config = dict(
    n_layer=9,
    n_kv_head=6,
    norm='rmsnorm',
    norm_eps=1e-05,
    qk_norm=True,
    parallel_block=False,
    extras=['some layers without attention', 'local attention windows', 'gated attention', 'hashed n-gram embeddings', 'a smear gate', 'an embedding shortcut', 'learned residual scales', 'LayerScale', 'weighted sums over earlier layers', 'capped logits'],
    init_std_o=0.0149,
    init_std_down=0.0,
    lr_head=0.00552,
    warmup_steps=41,
    doc_mask=True,
    steps=8951,
)
Each number is 128 + 32 x the weight over its row's rms, rounded and kept within 0 to 255. Layers, rows and columns count from 0. Numbers have three digits each. The size before them is the row's rms in percent of the matrix's.

# layer 3 MLP down, 768x3072, rms 0.0638, rows 0-281, columns 2160-2207
098:116169097104141089115138128143150148141100055134127115103109108138112108139109118121085147148133137160197089092097080143130144140088110165124122
097:192147108102171118113058141170100126088098121141098198111152126151166135161125110129153109142080115150160088149165093103134161126124137104153103
100:112164116100166131139090192096162112146132116135080085182160096114155117185163091089076130111119146144215109150138088109200126122149141132143105
098:111107144124122150153161116150071171053128109147164149169140124132162116118121095110141125145115125177144161087105003103116125172100145177107140
097:152181101153156128116159144057123146072150073145132120128185175091103112154111138178179138090155137133126134098096098105104122087155186142164139
099:101151094130136119128109188158168171173134154142076095137139084107105154124145160174107105134109093135132099124137224083189165169096157083092152
100:075155188121091120102180109111179127121119175138189106087092095135125081137146100120147092107167039125083110100087123141183136127184130091111149
099:109151058187111138127178125111176159126102085151095201155172193117155119125049095128198106063110113127148147103129096077109165135059086127080125
100:110123089078138091100081144103129085122155099140105086114128099183118169142189165181128188122132094100128133176110153127126198155124116121036143
099:162151072146138117119146149155110106187111107125166121088110126128089109071133152113193118082107099138091132139177179111154126165198148090123133
100:075121118110097092139165105168179108157129161150133171142122121196122152079112146090097200126168132081124110134119106166027124110137103147086161
100:109116131104145090131160112108111152115131061134087070126113102147105163148160129124087174108158103122135087133095114121160133130159134139166124
102:101124033128136096143166128140155117163148104220097107082163138178094174079164114114125148134121121133111138118080150176114203128171112121106126
099:177122112141102150125127150078135168143137160172154111183154152110108174180149105056144113150115170130107131075195085114112183109112107131129166
099:070080142083148138123140157106125147109144119169122093161133117143071106194145130149159056058119200081098141169151129135120076106161182162130112
099:136108137154092092129092111162082090201164131142117099115128127147105139118073114091169130096140162115067115156134144122123058111146149108145151
100:086087143137125137151073149111145118170119129108149149161133132104060165170137188077152129089096151191121119146105079076133082162193057139127115
100:158162107134179116131120196091166148143142177100100132154148147132107115138103053140106131117131127160078136166130088079125120135069131085083160
100:122115094146110145082085172143080118057176099107117179228091152086089075010075106171204115100160095084114059142141056120137141173154146126113124
101:095170139118083126116136157089119117126117140096169148126135113133132123094144153109115142144138093098156163116064129101141133096149108177149115
099:131122146160149083203139179126152143135120092133065161067170110151056111111149052085108142120124148110159098124136144096157157111123120136134163
101:173106106095147157107159120139132070094106173167116155170127144098138122102094143130163146122154166099131098093154171098125140127162128117132134
101:113140058106136183145140111133151114140133148142135114107185129116138140145154094122122154120153111146147129138117113115077108118136131180137143
099:139161137198097127172140138100094098102120163167114103200099102195132114128100099130189120076123177092167162178167130149121113073087175102150133
100:168113072152090157130141104096135135107165171153140117201147116116108190155107111026182113079098176151151142105114158171119102118138109135100088
101:144161119127109191199067137104185116118173131159127091160138163188144087113118128133166114163179153159137086116080146103096114126113140150132083
100:052119116139111141109138096155131128139186158126102080127130085152147144141144162137177154114108166162151147191102140120229118123173185091190126
099:097151128139101121098112111193187113101113151115143121053108100146157088112144171164128134149100179092071138129132168114130078161165089153115071
100:137205144165060117059111139182141062115145122199133144111087133143143155142110106129087119149148135114114134155140072118159138113099113100120079
099:190094153092157169123139155137151151163099112177152098152118154212133165133076098127114146088169143107151163155150111110166196159104115187151204
100:116144104157144117102124112119150140133113119172155114099106104151133105159084079080101115109083161169137124129137100087146156153130136176115123
100:149145140095139097129179116151111142101083127115192191125093143191135075131129073134126104125116117126078140145130155144201112182140074124103134
102:107165076085108080113152104158105125144098099154155089137141136072098110181117135143111122113190148186141129125126090120080071166124106119150149
099:120056092174108110142080177107190108162111078105106100153106106141120112094133100151110119126192157104117129139124182139104167123150102067150086
101:043124121106126167126113137126151168145101092137134146130079176146176143076104111101164070137166111173109130101098121109126078106114121165113101
100:156090093232139144092134173149099081115105125052109133105151146130140166089151122048118133100157128110109173161188091152055115091106149145145133
097:171119142150048093149143126156155151167116157115124160106153130157140139153133197144121216104168125140131121136165179173161087146182133165130167
100:137092121085125121140112107072113148078102123099112073135092160152194148180182101180129133159085135123165157158090166172123026125121109068080096
100:118180091080114166109175174154147119102108121104170125172089158097103116097107127158128139099137099132126120135126097087127112182149168130150115
101:125021137168110150126097104105109071132130112141154227169110090142105099092149162074162130122095112147123051174130138149100118088133068051156120
100:095132133180159117175178120152131112158068145139131072117056151101137210108114090129143146127182128138114138122160099111119145156121060081086144
101:142104091096129103164168140105206191153130059154163070082141157098141109123100144155125115159135102145128125102125176088197145102107089115053110
098:138146136073039106098134117129113130108111135105100125106106169135158145159142125132107113186172121150133163158112120136094110168166187139119057
101:142084073122083095189096141096106063185133122150111168187158127108159164168127157138127079104146095105037109160158166142131134099165152091123111
100:123150158120142154094173086150159132160049122090112133115082131137119085173134111150081141096172098133165090124181112150144130159104146146133134
101:168113115151075063169158122112157122095082148153121090104121126075061111123089207137170162152129109109152136109187080161155083103142141158128125
101:120102106117091148130173149126230129159129125102138112111128144100136152145115114105154105138181124159108109117136113121168106172178104105156181
101:124171135163135151095126113105142189107103164098077099123096137114124114147082154113151129163098118108125168147177102163118126057108122106154139
100:062034145097082116089160093121102104082124075109137100166188131139133124146087145103101105104130122127074078166097159174086137146121174104147184
101:153128137135068160187131158158185096136115178187116163133133122098051104066081067128115124125140101154174045059126107065160113127179130053193126
099:083167096085062150117138136167142132103154098094200130112105201131112157159115154157130139176110139079120112123122114110076121109109158059144123
100:117159118144098135092123132140097136181114118085123099166173172159138097138116170129132124138107094145069107160163113201122145104123092139158101
100:125114081097173112115118113119107103096131121146085162151136085118164096129087103178082042138143084160127080150054118120111134160123140122141125
100:141126188108160152111132109096154106174067115125213155145104132060110090109139162117086189159118080122190088083140109107130161086112147144106119
100:120154130179113105139125148166210167134172126113144183137158123072161069111190140122161133126170154163137113144094117076115109127122175156121129
101:108109079142124137107115146117146169072110110131163050169085148076159203120121084104114122104134146188233168152131151155129199131168074129117073
101:166162147075112144160155100151169137141114168175137137134126149133174133088139146127114139137128137140103094160152115140177109132129137121154048
099:116108079131106132091153081167143089132135135113139148118095164145123160137139090132093184167192127165172206114124165151145097177114073130171091
099:135032126116196146178061085136188104102208134110129162100100047064151093183172116104154174162088086140085143102132089087172128149132113144136102
101:150151174133175131185112095122120066159100184113100083148125194150160117136146095112115186092118131136156171096110136093111104136127101090100092
100:156126138046099139108103126102128171090138192137128118114090136076118150160149122149139133147184070140132105100123118101135117123088111092171134
100:129135083112137153128111105090093102146152124111114100170119149164147148141085143085127070115105091070118135166108113125081149156134102123193120
100:070163181087145151141114103152155143105113134087136130122167101123103111113153144098141147123119124149131154193174155088119072087129223137110089
100:090133136145140126070125160148060118136114114118113159116145136157172087059155119109121150158114140123150125141102129164129112131109118149157133
100:150099142131191146145125137192111098140144124087165104147148118203164148155154171110102170111079124186095091053161146112198084072138136142116081
100:161094112111144191126098136135156120128132115202089113123116134174130127139171113149133134128145160130125156159146125141141138151117103169079093
100:159079153116167127142139098092180124129121074142138158058204072175101107099109098172138153154118069128122109165080195075130164108093110153080190
101:092182120068115112089129101106127142123132119089170109093149148144103108149138127121186107151111109136157096102086137122112095123151124113138112
100:091157109201063102113148126190122131114102121085146139046165146141114116094117169138145105119186171134149080205169086108127101150171186185101095
100:171175151119131127132121090091062094155145126153140113104137155120109114133149160134124102149092117087139140134093185159110141116158127127148118
100:151182104162174169085076103105093115113174089162082125140141077118113150093139122097166135168099077146085167154085098082173095188113088138110137
100:122085122105155147171179059174134127101130143148151107142094131162139083100106117128124206094130138142124103152128155143140110141081119143132112
100:110145052133111153126000134100110105162161103147118032100111154117129169120146080154156083121110170127088157158087074112102142119117106155104188
099:157142167109100167128123095149119089129150119085114110144146126097139139130182086107067132127135062168124106078167071122156093150133133099161087
101:088143143130146117151111133171112145106102146068097177079092119131127140115113134142152125072137149107110075065121151111150103066109139149148130
100:171153178190095135102112133158131134170152128121142150099092146151027161152165154089144110184171164184148107117109076064131089114115103196127179
101:086148089192087142127129127151085118089162108063138096192136143126098143106126137129136095121094109130073132124130126118180149127127089112099114
099:085167167106091096133096164125130112088104138144176107151155145188128136117126135068166096134147139165151024184086143124083142101134121151188109
100:094191134080122157111145125108155127119111149175090098144144156162098083179113110158119109118148157110158179107154167132143152156104120137080104
097:094123090134121178118102105135062157117151114149102161167182136145134127114145107113176114097114106091135063106107086100130117052147092050130100
100:156181130077123168163097104155098136203123183156143122126157156150139082086159085186124119151098091127102104111101127108152178132094038091115137
100:104170103123115137095107135120102154165088138139074138127160137149139103163174121116098115130096106126100164144159153137151118141092171054173174
091:093170099119174155158109094079075186116153100117161087108073097122107154091116185134134077069160146122175116138107129111134224112134117101124152
100:178138215194127135115201166147152087111112086108142111094125085138198100116129080177150166159146134155114125090104096094183134062040137093133133
099:136164093140111077143111106093118125089119108123117101141185122107185131075100224124106125096143101162120094085136202114137147154138155127137109
101:189143116103077099124121130154177106145090160075161150120108075178111140147133135157092103147122123139167158147154184103114101112171100165116167
099:118160138113109121123107138152167109167149166154130158171171112148139138132152173137116159077114063101122069106206150068113164084138161165141100
102:177147151079142146145091109112098122169104088100209123170184123096133168105092165101126110124068108146069125114127095130107068160131081132116161
100:146101187105122129115105183173118065176114132062131094140160158167122146108176125112120156152108179086100115166080158167149120104087171099136156
097:102110144147126170131064151141141120073129138083189148093132113153117140137141183119144058079123092135111126095142094110129192108131149126093138
099:055111131078117182099166126133192205087138096152108113105117091128114174046110173158064135152048179185129125116047139177101116154150124127096108
101:151117153145131152164115109089141154133110126091144121095074182150080107123202085065098116083120130128136099115085125174096070142173107127123132
102:122144097146117114080141092115120120088139137138135119197086179112096167138082160091101110105139085188141131135139150109217134101146146127123122
100:133108135154163159129107134089140131113124149121150103139045102129155107141097077164144126158170075147171143140129163072129072204143108085063185
100:134148098150136194068117129179097142145138142147127050117141124118075115160127116145149140182140099075116109111206124102150083081177113118159124
100:135102170164080131182112181188149156073155147188095141118158091132125076145169108160129118141144135152143098123124143114133101095060102141086194
100:147188113081137182115135106124104136081112139150101120115120078114161109083150109187145093084168148142150116087150155101138128161108115126157123
101:127120195116119078137100129135123131116135101122036143113112162048109103136102148124097147167111062126142161128094156090064124097153185120079136
100:191141117123127157090109087143120116075142146089178108170133144173172128188122155090133153088135135111174124132139153127175185126097091073094066
099:143171137159135070169148107132145099054121121128073110107124147104112076128150117120154135125112078159139144217135153143169143141113189094160105
100:164140094144126104120105153142101117139170156100173170131128137114142147156174173086145133090116103138168128090127191100113123127080130107087113
101:149179077163194133150110151139160152106149104160134152128142156127152150073108121118152068103113121162079173177142151156124162158146120129187161
101:129092134098148159181154182167197121183165208130111180206144091137083156095126120138131148146144108116105112122152123173128175196149181113171122
100:170197150142152113081168134101098118117145105098145152193135130088133157149106031106161129131093142180111094175121159081085073103125105148144147
097:075089120157147113057067120227120121155120136125110152110120147140153118074084094102120176138162129146175161112123105106169130169081123184107196
100:104181041094121147085204123086132071118168149203128135130120101143126122152174129100130152153077133114121132085144160129206096139115168066163127
100:110131127098136091095093110156153150144137125127125091166218166133158097072109127148113140134160128158148149096114118090087111127169039162123175
100:143141082121163147109134128143142116163117070067206077100173130133149111148079126106147119110166133099118165153115116178120119098100166156150125
102:172101140155119144117174166160090120067182094185168120151217126175134142172106200153129072123144143109193120093070137113205175129132139122120172
100:181120092101128181139177065101074120140130110177139157145179154097131118127130109128158148152128120130190135155165147116127077066134058107111091
098:086113117140129144047130127058142105168157140129129128109130143065121103105115143101130156163134123093137093150157084138097113134141130109138108
101:155106076150140070128110176153120130123136113121192150154061090204162150095165089133109111103118101133160127146131122095176105070111137135126114
110:119102188105089128160133097188168097162086140111150098107103115144116099153094113079212201236133164080153100111115071144147158128102188165122045
098:079151155126161156139159148175120174128104101063165128092144141129118157175136149086149134159139151128161123137127120180184084208160155140082087
102:122107089125145121127178123130154100162094124172110159097125104138157148142122144168162126169151154122162181118058110122190145130088074069118094
100:159137174122132171205116084105132115138156136139137104176084123140125168098083121111188139084132123158116210118132177141137153128135141213067178
099:185149157136161104121133118093123110141084092138108058146147187095092141098096145181116125138114141161155171088172095161144115117187094054133142
100:203067129068146104109098055158112131128113126121110126150149155116143178091161143141120116163093098109061134076085147107119143149123159156160196
100:130111060154177097130089116087142191122131132167143168118116125205120116127107143138126170101107142070107139113062138115080113110152133099155097
099:117138103207137166139126162087129126094140092132124134149104115128126154192120097121162114147130129127067135138153109128104155161125134145083139
102:138084139113118158130121115111152093179162171144127110144086145112155138125100144174124198097110184146123032094117133133136138143091096140082123
100:139101109121090074119062035118109130156110183107116093099121149070151150099063132113091157127138085138130141099187102182146151151141132142138130
101:107110128139144199123080136147125139134103073124153151101092166105109157118110103161090115100166076083139121109090150122134163112117193123129144
102:170082163096139110128118119147094105138132096104093088116102127171101170156183100111078132142138203134098139169123132145140093130167151129164096
101:166071086141100157072150092133099170114141105206069156155141072134140136124165116118146124147071140145116103170175151151098111124054133153115177
101:180139139179147130146146096103110087127199135181142073142157151139148159120149101186133154114112128143151129152107124126126216096135123120151109
097:119118118119143135177073134136165102117227128105130126140102173061139073099118087133108070088093145095112138147129155111134134123133136124123087
097:146183113141083112135137143099166157133191138146144114152136145129126157156075105168145125110092145076107160101140120142146167150121062141154078
100:129123113088138131210096113071122129102127120201110156157193109151134118094146083179093127066169132142128192112090112143134150074148141103083088
098:152150099160096118174123111143090087145231117168118118149108172182152134140168091173089092176120106133169145195092131123191082128101163200203131
100:141176138141128130145181106119166158161147129140150098119121118136120147128143130114151171114152143147098148072145146091118121124151140146105144
099:132153194123115085106124147123100127120132134083124092130149076101152093119078105168113099185178128102165101115137124099111109179169156128120072
100:127151161113190109150120122151124175108167146098217162169173149148120154158136095131147135072144091135135101116194111128159172146108153153086130
100:083131190141071138124140158185118145109118128107144161161090147161224086143105088131082051124112098063063155144077166161162155123082093156113159
101:099116171104162191131120089170112146171162170176102155120159156142163104152104123168125186120099193133114129114129193200119150144095122113123117
101:130150140141120054100131101123104082189145151147134055115134197145147134124122157155118162149192114144119099082184198117115110160134117131125071
102:150115144156137152083197163097131116100084090110083063133128077109135127149152148115139111105172120120148135149170140057111116151121082146137127
101:068091152201111147121100163093114107161100105117085120101148116116143095133149141093164131138114095120180176142129124143116128123152149149110088
101:128060132158147116168113152140137133125137122098154143237147176145158090139148158083122146082123080132158139109142098189139131143118109085122113
100:109114176182156121116111084152087196103176132123128196160140125078128167148116151136104156131108092138134137143082075109200132139133125097067117
100:135171099162114108158152112152184115070115160135105126134123141062095108126093084146139166161162083121161122152123157123179064144119143148125117
099:138130122091158130109124218140125142091125110112158035072108123093158129167131119116104162131148129165169165073192090098110082101142121132144181
102:123138115155135131160172110093089108149165105137131115101125098142128118155080126133103133106097084155131161106099143173150101086138110110171111
102:087167134074105081157109122112146140095124135123174108176134118155155157112107123135164152105105146124165154162108151147096115154090134098118116
100:033101091147138132120089102100135164117110102119103093092111149104131115151105062125135138094124101135153157132151130110128125089150176114174122
100:103076161137097155109149102145130194143098191138226131122113140096210119103168135122085140117207085121096152109104138099079122110094146127146087
100:158155167103119183177151139109168180175110077128058117114168121072160108136216164120097131094136127118134120112210103131173085109060060150132088
101:124113119115106092117084141112111174087066130125124159143111061098194155140169132153092074116136066086082107124103182137092154087176116120213079
100:153148104156116161167133160148119081067166086116187122085129145095114168094124125161166099100138117161113100110184163140157162138121141160097069
100:119115089155137203123093127126127078143156098141051154115098087086057147117115101180084135133154076117146121105117141130172179165092124116144092
101:110148121137137114118100155085127154099079115122129112188101121086186089149142151110089129168086164129089096085127159129132154147140122153146172
100:095096158098168066087082174159085131152156126127169139129132134145162105125112119082146107109076162130145151157177130119124163136130139108095120
100:091104085120099156156150207121164158096072105165139095133121136144133076077139125152106104065158098139106128153067167128078060099152140145085187
101:100146122141157135138056096124182109181100125181112145170121138130158108133079095096131114158101178118145169126086148152144078157121155126131076
100:117089162138117078089091127114100109161139180164091156101108205142144148146076167152097128137058085120144056160145166161177132141180086137084159
100:152124149138140125129155108150053179065100117136123104151090116088145065089115152195122075125121197108151159173059154123106105137148121062165156
101:181109178153132133169107112158118110098100151129109091133146078129112114172111176137140153087120086143155143088061183115132161123106111086101109
101:128148239158125168127102092125139096103138134187138082122094113095094102123108165095108143108122119164103164059066071128053105150108150104111137
101:155128153113179098155108144136152137080114127109112100102163135127115129100082127137130074088135141101165101096108148156109114108107226108081141
099:111196130126090111123157163088113083129135125205116107078093101172118147155197098127071135053146149098095159134109133129107141183150092156185102
101:165115142170093142101150101139177136101108136124133081172135165167110146152154101134099110186103159110094128073164102081182121151101042166124133
100:078119152187110090103167159142117160180108111130127172176114119101111065047124172197155121157120178170111146183111088133089151186110159186132168
102:131114048140113177159179132134156134087086029103103159152125170127124178124142113142119117089169083093104145141157150139117122165105099173102137
099:097132133108139115142158117129057137121150087106079058126098117087112151167161121116138085115084087154113096127158140152145134093130178156124125
098:127090144143151134078097127076166144162075137097145202141149160125153089166178118091107182121146164136105148167099112127109091185060081153160102
100:125135174149104173133154086086152110079122101167100167161151146152095109130137144157159119138182123127092161069107170131155170143191121088166093
096:094152061157069201088102070101087080162179088077139135088089156099098131084070119136050090073110148112114143123109148161154074100174181095101103
100:184106179105141150160133124124167131119141144142093134120124170116124086130190085097159177103138081138156056172135108106149186192093093098105187
097:109113148102076142108144101110120207133135146122123092164151164153109137147143109114078111164170101070120124129085106112139138141131152153101197
100:167172124146138169195140165094101196184127144129146089126125110112137126179134085112080054099162109094125151136156185112153126099206154138152135
096:128061127068094085181100109196127110148121133139142140112142099075148135128128061116117120160115091125165135087141129122076181110084157159099142
100:119140114157162105058098126117108100092135113163145108091103141122144128123169158186160138154067132195179139142159111115137146122109104084131106
102:143115131184129121135130109080112113095134150181180116149146148120164120069147121141169142126145104144121087142082115117090089142127176168093115
100:133088150119063184100135127153091096105162117080095134173076105164136131095173109090101143173172090073134126155146135117107111157158117073101051
100:137150080156162127062133135130067140145105166099131146085138144109132193142099191114111090110078132165142152177156155142085101136079124168206149
099:134125109108101135071154134095104103127085118158097106129085177134132072092119162166100152135134104123108144177139130117108154140144089174060157
100:091194085156184127103157181146119133087181131134112141143117056035083122192110060155095124151103159089172137159085118105143143094150113084154093
100:148109157120190143152131120143169178100103080152098162115152103089152131118134179141085094177135061144126111043123150137108144039054113148148172
100:140134107166118143129163121155147129104106142125176052088133055090140120098099091112151108112095132172131048154137082127131157091120133126105118
100:103122139109148125147172136121105137080130107073193126129160070122133149155107083146138117119099158164099176124141119161154142111107114112092123
099:105109113148106111147098126177098125141142134149149147096164087130142115161177107142119062121134137132177182094121083122196096190152105111148053
101:113096106180069137080115138133123178210156153101082105182130145190130213135146143135126191091142125142182117093134141149027167171085168164128131
101:133134153173138080133147209162091156123082144077115137127123127139093142140160112153066053156185108149157053154153099177061088152123162092175139
100:115200123169186144105106083158129142138142112155103154178204116160148162088174117097085144106123147093147089095079110096140088156147098161143116
100:115197121143081142107096109115177112125106095099066130166097106117149196190111141178133144101120142121134126110168159157142118178138120161102143
100:158131140115079106137122126135101132170112139081107126089146067161161088085111130176152134151154150125082095165147115175135129177081113140069147
100:170165177133145070045122069102141112151194166146111180111146180148183118110133080138151111162167143118098073086136155084136116158146167125112079
100:106223090133148098128075147158104085115137144146135176121114119115111118141111121151116149143178147114146106157093154103075078112134144087141163
101:141135091129122107135080156089094096140092110097118116142098156169142110076107144140152089074112173124135134151083134130090146097189092096133144
098:157108117063125122170111139134146160127139139137145198135143098117152092128184100078154072106129129086202118093088114094152120173107139144120165
102:139143167103119149142142141149123125135110086136163116127122120122090142132133101082155157099102136106153108187098119123164112137127139152112133
101:114112100157119113092176061131081165129129119123139097133074133107144173075108170132139124155144119085070128197158141106157156145143150120122090
100:119152117128156101080134147143145144094154071104101093128078103112134101110111080170137143191141216109135157105144196155130149090108083131130137
101:160089149048131166109140093173145212130128188130170096145159115141130146119137126114117175128112165067067100065109118107140079140120128126085116
101:040052106165123119108088083167076065119124112112109169126135190159067153110163176138104141123092115126151119110135094158156129117105196163122119
100:134052137108114168092135157050110177109149130118101117135077084128177110092178138104128127186196109087114145142176183130111111198102103140130095
101:124114145092128137098133116131092121065086147110149115092078118128117095172084118094123191081117136126086098134087194132147085099123131124157147
099:159135158129146136129152111084132165166129118199172155148120096144087167119111109042120149129183113124184115186121152098169135140119156127100102
100:126124096188122108113125139178149058111123174146065110175077122173142130147146139139123104137098149105099144077133150121101132126102143079058088
100:139219217131078073093087169108085093109172192158094125206150157086086106172128164142134181142136136121120091128126138163146168108085133132150120
100:150077117127122151098130116177125142119074098179147157153086173121126123139131068110084091135148129087157112144166199124129137164148078186174163
100:118174131190143137118077124126068128172116129112128121124121125204155130192075125194119124133086167125084141215081072088191139074131140133129048
099:139169106159128091231141093162102074118105103062100104152123156163128084108143120086182159161185131072109156158106173091077091136111127089094140
099:154143133132177097200173061181136113161154180120112139055104117095131141150133101178160125137117141121132067149128170110098137206148151142184094
102:122111141120057091073129111144152160166121140142113156101113122110134090106112134185146121104162144129182108169152115103177148123110165123133099
101:124103128100080167122066067141133161119135105104123123150128174097114158119123111144115134169150125124117093180166133117109174112120110136138078
101:155116167165104055170099172061112135169191112140130100101166101126127116160197127109187144131130122084149115127148166176116131128109110126101126
101:131132131080156128126102156161113175079166130122105158116152133134119141125114093164108129114103107112120147145149191148129112162140205103133063
102:140117099135140116135140128149157180191130146152144174149144099129100135150117127156201130114121110111119146107114136145132129127109117098124096
100:165106116175107114107120073120137129160132162127124114125105062098153176156153134129163136197085055157121117080136143144118139164157114154138180
100:226188124118108149173182139081172146141121140127141206145165177140129145151114118141127093105083086133153112160176035133143086117149141144108102
101:142107219120115093158096101145091083150060118167099069106148132081115137132173119160120113146098129152089111117084142116115118148108153158134138
099:093118167158168117080109153159167180137104161157119117110192135173102092099119077124134142208121154136137073091080112137177105144116154156131117
100:156133167134113070149107078125130096116135141140002084122133064115149076077163098175086057150193140185149074140166087116169157192130161138126098
100:105097122142114194127138182134144084145127141125156117121085125155154107087168042140119106139112103148129144137162144102113101139054074134080213
098:132140126171103066144062116058130079078153115105085154147097136156177121090154141136065213118143177135140173098133136150093133106154096096134143
098:140072157088126075080141113122096115110149166099121098113091138118122156139159175127180138157125095149136160121108136102156066112160136076121166
100:125115114105186107158087115181145139130150077114123089089180111103145093153099093089132131096074173089128118191135127131155058124123124101126122
100:117143154099114131120154148161124105081123150152100176158143173108129170105116137130154172176153148146127137140163155075107091145174111113108123
101:176090084184126097168161113089121136089171125111154145097105123185073126162192131115137159184136143125115108101154122063145173173081144133114122
100:138114136124186120129111147149122181122108138099089108135092114072159121111138148130187159115061087126172085144125091138095098117148136161118220
098:149103140127099078083067095095129167107154150133198143105151139165131132123095071131116128174143119137144166173143153138141113162164138174136081
100:159135106126171157156147140167113134069135128102150102073153135091145111115125195133113068120098122114152148134134144140105087194122131150168047
100:148153096111109134153108124148113131130145138152095107085127070142135143092089089172078128126133087119134087152181100118133117163105099122127114
100:145110109073120090169179090194145126136092169141108103082233109086106147140162136173122172150193126135110146087133132131044157057094082126156152
100:086133109136135148137064141146178073088158155159090130130082153143110059092066113150063082125138110128122130141146085096163139150114107118140107
099:194134109113149149152113113093102149146133130129162119108116198122144111100148065111098119054155131070148129123182131066155121081118133172118172
099:116137117108143084114105139117079226141188136154102094140162060099147219166137151109158128094153094117074135131095184131177142119115132103095161
101:103141090076127101141117087136113143122131084179132173108116087178091100209112105144129153171097132187168095109144105109171108117111147167115070
099:065166109128122157187069137152146110110123135096145111102086105125086162148123137120086079168082134077162147181121200088173092176124129078185086
101:087131111135153090120096143131185075092072119130102097158112131132161198131115120095146141150128159080099150041098133164153128148112138106117155
100:113131082166108194095110114130147135160159144110141217170125144089102101137100071105131120120052165106134086129164144085146112117128113176144094
100:107151174140113159143121129084097071152121084092139139158153119137182102116141095093131088117117015086117088120156085114143190111117157130116098
100:162140076180123129163199169097099157222108106113189129160111146123097102180099111140120165192106174101144108064121150155066070135153158171138105
100:114135157134147114120158164168130125105052117117130129098113155127146130082115147152142130095078132062110129085146147155094102153091142112094145
100:108191203116143141096158141164129167151093091144131119142108121128147133168131132102168183127090137126096122136123121105128182104111147062099116
100:165112173182159068119124139095122135141180107117122127130165124177128122113160160153120153109118060154085112084145151153190078081147149161114119
100:072160153112118141092069088125146102147165157171063111181146111112125192164130145117108144140149100104138125103153072089134151111048141157125150
102:116110169078133116117117132135116110137142076204179132119107120085111156101110106068009175130084186131131150138085083139134149122141130109160197
101:113099168151100132161070145128121217194063166114174092100120102144158119152127112083145120138109143146118103120093110117128144120102187071133118
101:135160153139096162138177069204080114125142159159097152097162150102176096113152159158114169110158145078139137072087093126149100124110201043121109
100:124162115074117110156100192125149124115162128103128096159138111105041099158110091097114122112109192162124076158136147085117119103093132100094112
101:149136195135123147121137182092107105123125107181168100150086237058109122158136111153106135142096165107125123124128118131173135163137108160102142
098:132108098105112156113091135142147093079146147100155160155062094121154110179115144062143094138097079160162118121121136144118125139185156082178120
099:109165124068181091069116132087134200120127147135067154141084115125109127109122117149079069099168149090157099087085196094121173112124096119153160
101:127118106117178169155118136144164127170135140081124099140115083177111107145145137100162176148161209161109129070154135140089158039120138106161168
101:081082097128150120082077098162051125146106159166078127147117147108146165125109129147091106140111137096125102152133171134144162137120145119108072
100:132147180109224166120052197108140110075123109192057084212082141170098096151161122138161146092138138144113184188098186132149124136143115107164067
101:119117083162128162140152111147187072101143112097129069108196117121141110122147104065121165141116149103167077166127176048102126209157154089088130
100:168099136108164144070117116121126156166146112134154118177087080136138156128116090101103114122111135125132116101121159120112132096141097108119102
100:167159111156143144131133143135115104143105104128097067114136151116168126117081101105122100110128119150136131149155126114138126147132013155143149
102:131115088078165074162108188149137128121101128129142151150134121116171066129177132163140147139109175111138140157128101095124093162113164115111166
100:153100053078177179111115132100147082145138157091130155151120151109093189121076111105176119108160154171114137100150054129124173169110134087087160
099:108118148131158151068094128130119071110100098151134117152101077088124182154154120127139119170162124132083116094130134160152139148107074138167146
100:128165123113118092129152108146114150098092148093157123142100154132142125130120085193132101152133118141105079103125105176124144122093057109130100
100:203112194161121161138146134123192124139094181117168110176135104056132161133152081136128131137146134142131118137132117104063138113106136083096133
102:117071112108148076140094134143098076092148055221143148163134120102136157152193108040088113076071099169131145117131115127150133129146132098160164
099:144089182079102076116088183145122154157127131123164145079099088069094140114181069109143168172138111159115127092122126146131134185055172156093153
100:060100138151129153116084099162158133167132075128097167135093133095079125077094164124100110070162121154087155115156090132182119131164093069158139
100:107084140114094148126072184181104096213148087112128106046115104115123101143181136094119155166127110095145160093111021128112100118130113112104133
099:139114079107153175134149150095151127169142126137130146133135174135136100107103125111140141138067124100099172104093121123132055097105143069131104
098:104163100098135128156092127061118126139180103039151152101100158121113122133124136092114070065106143087192141091142190123104198163144120188122141
101:146140107123179150107112127162096112137100116139080115160109150160095118159160125198061136107121142098092100140182161182172198123108152135137146
100:108136196134100101074146177174126092079166125166134116183140167154137070182132158122101142200150139150127170150141133124079161108090175151173104
101:103133129146130114118166094138104110134087142154155120207150158079105122086106127102136193143145129180126099082137168142160101139135122080119164
099:108128149150142139099154169150127180144060131144147156182135139163158155127124140103123114110156151168115161170150121093110124101116171126099094
100:121095111103101150100154148136159127154070155112146131185151118152148165135133135137117129097128187193051144108074116153167176138132114127190117
100:146131113116071128155115136148125102108140108146177166136077128208146129125089156131140113106155084149084109115138143100156138110196158160140178
101:080119175102125167146138112111083139138131154132122096135081120119108117105162121139147149123102159165134129160143151107073087136089143093144101
101:129160127134113107178109000131166104128159128085184144097139125153123074137063112196125157121105146131092126082128147174225124141129114130128157
100:076207130164145132159152128099119131103129147135130109119119054176145168136118130163145186144154161098151142156116182130147066178144132126125098
100:122162179152164090107151175099159186117138090082107163117147095114116174131135130073132058074069109116191155101157111155163083141119099142115066
098:141124124161132123146132128126176191089130124124178147120130118108170164133132093129059147162112129151128100144091188173161150188130151088109144
101:126131143126149160119059094119134188151124139089123108177141104066153158078139114135118117137144118143089169173114116108066141076117105141092150
101:098091137127141165168111190122157125129101150136133127145118094181119109163125116106110107102128160075124209161124151133126155109170082105160126
096:122071081132146129113147146136173125105107180144109149130149170100124084153133155114170121134082131083086136097200105194158193166113129134134119
100:176181111107141148184122098109156155128102140107121052141193127172129045122101159155123151065082169138033117146175130120156131094183123117133069
100:105129051140102074079133130140134173167111153125132091138098121148128078156153163169143109125093145122110134099152128145107040154159103091182111
100:170191111142124138152171143154109104097180141223115162125085125153093108154109057043119081109111126112120103075132148161098112148115116160088085
102:104130108198088148131144119103067145113096173111126099142171173108138142107135177136143137125101116154124168111094139115133152177127148068132131
099:163146182089146137079140109114120115194121095178178149049158069065148108109098165143176137122216114116157118105164128054122168078152182155122138
101:136103161157093117085145069156150123144088172115116111154072112136133134079166124193129134083165205086161160124107135140130138115141171107189116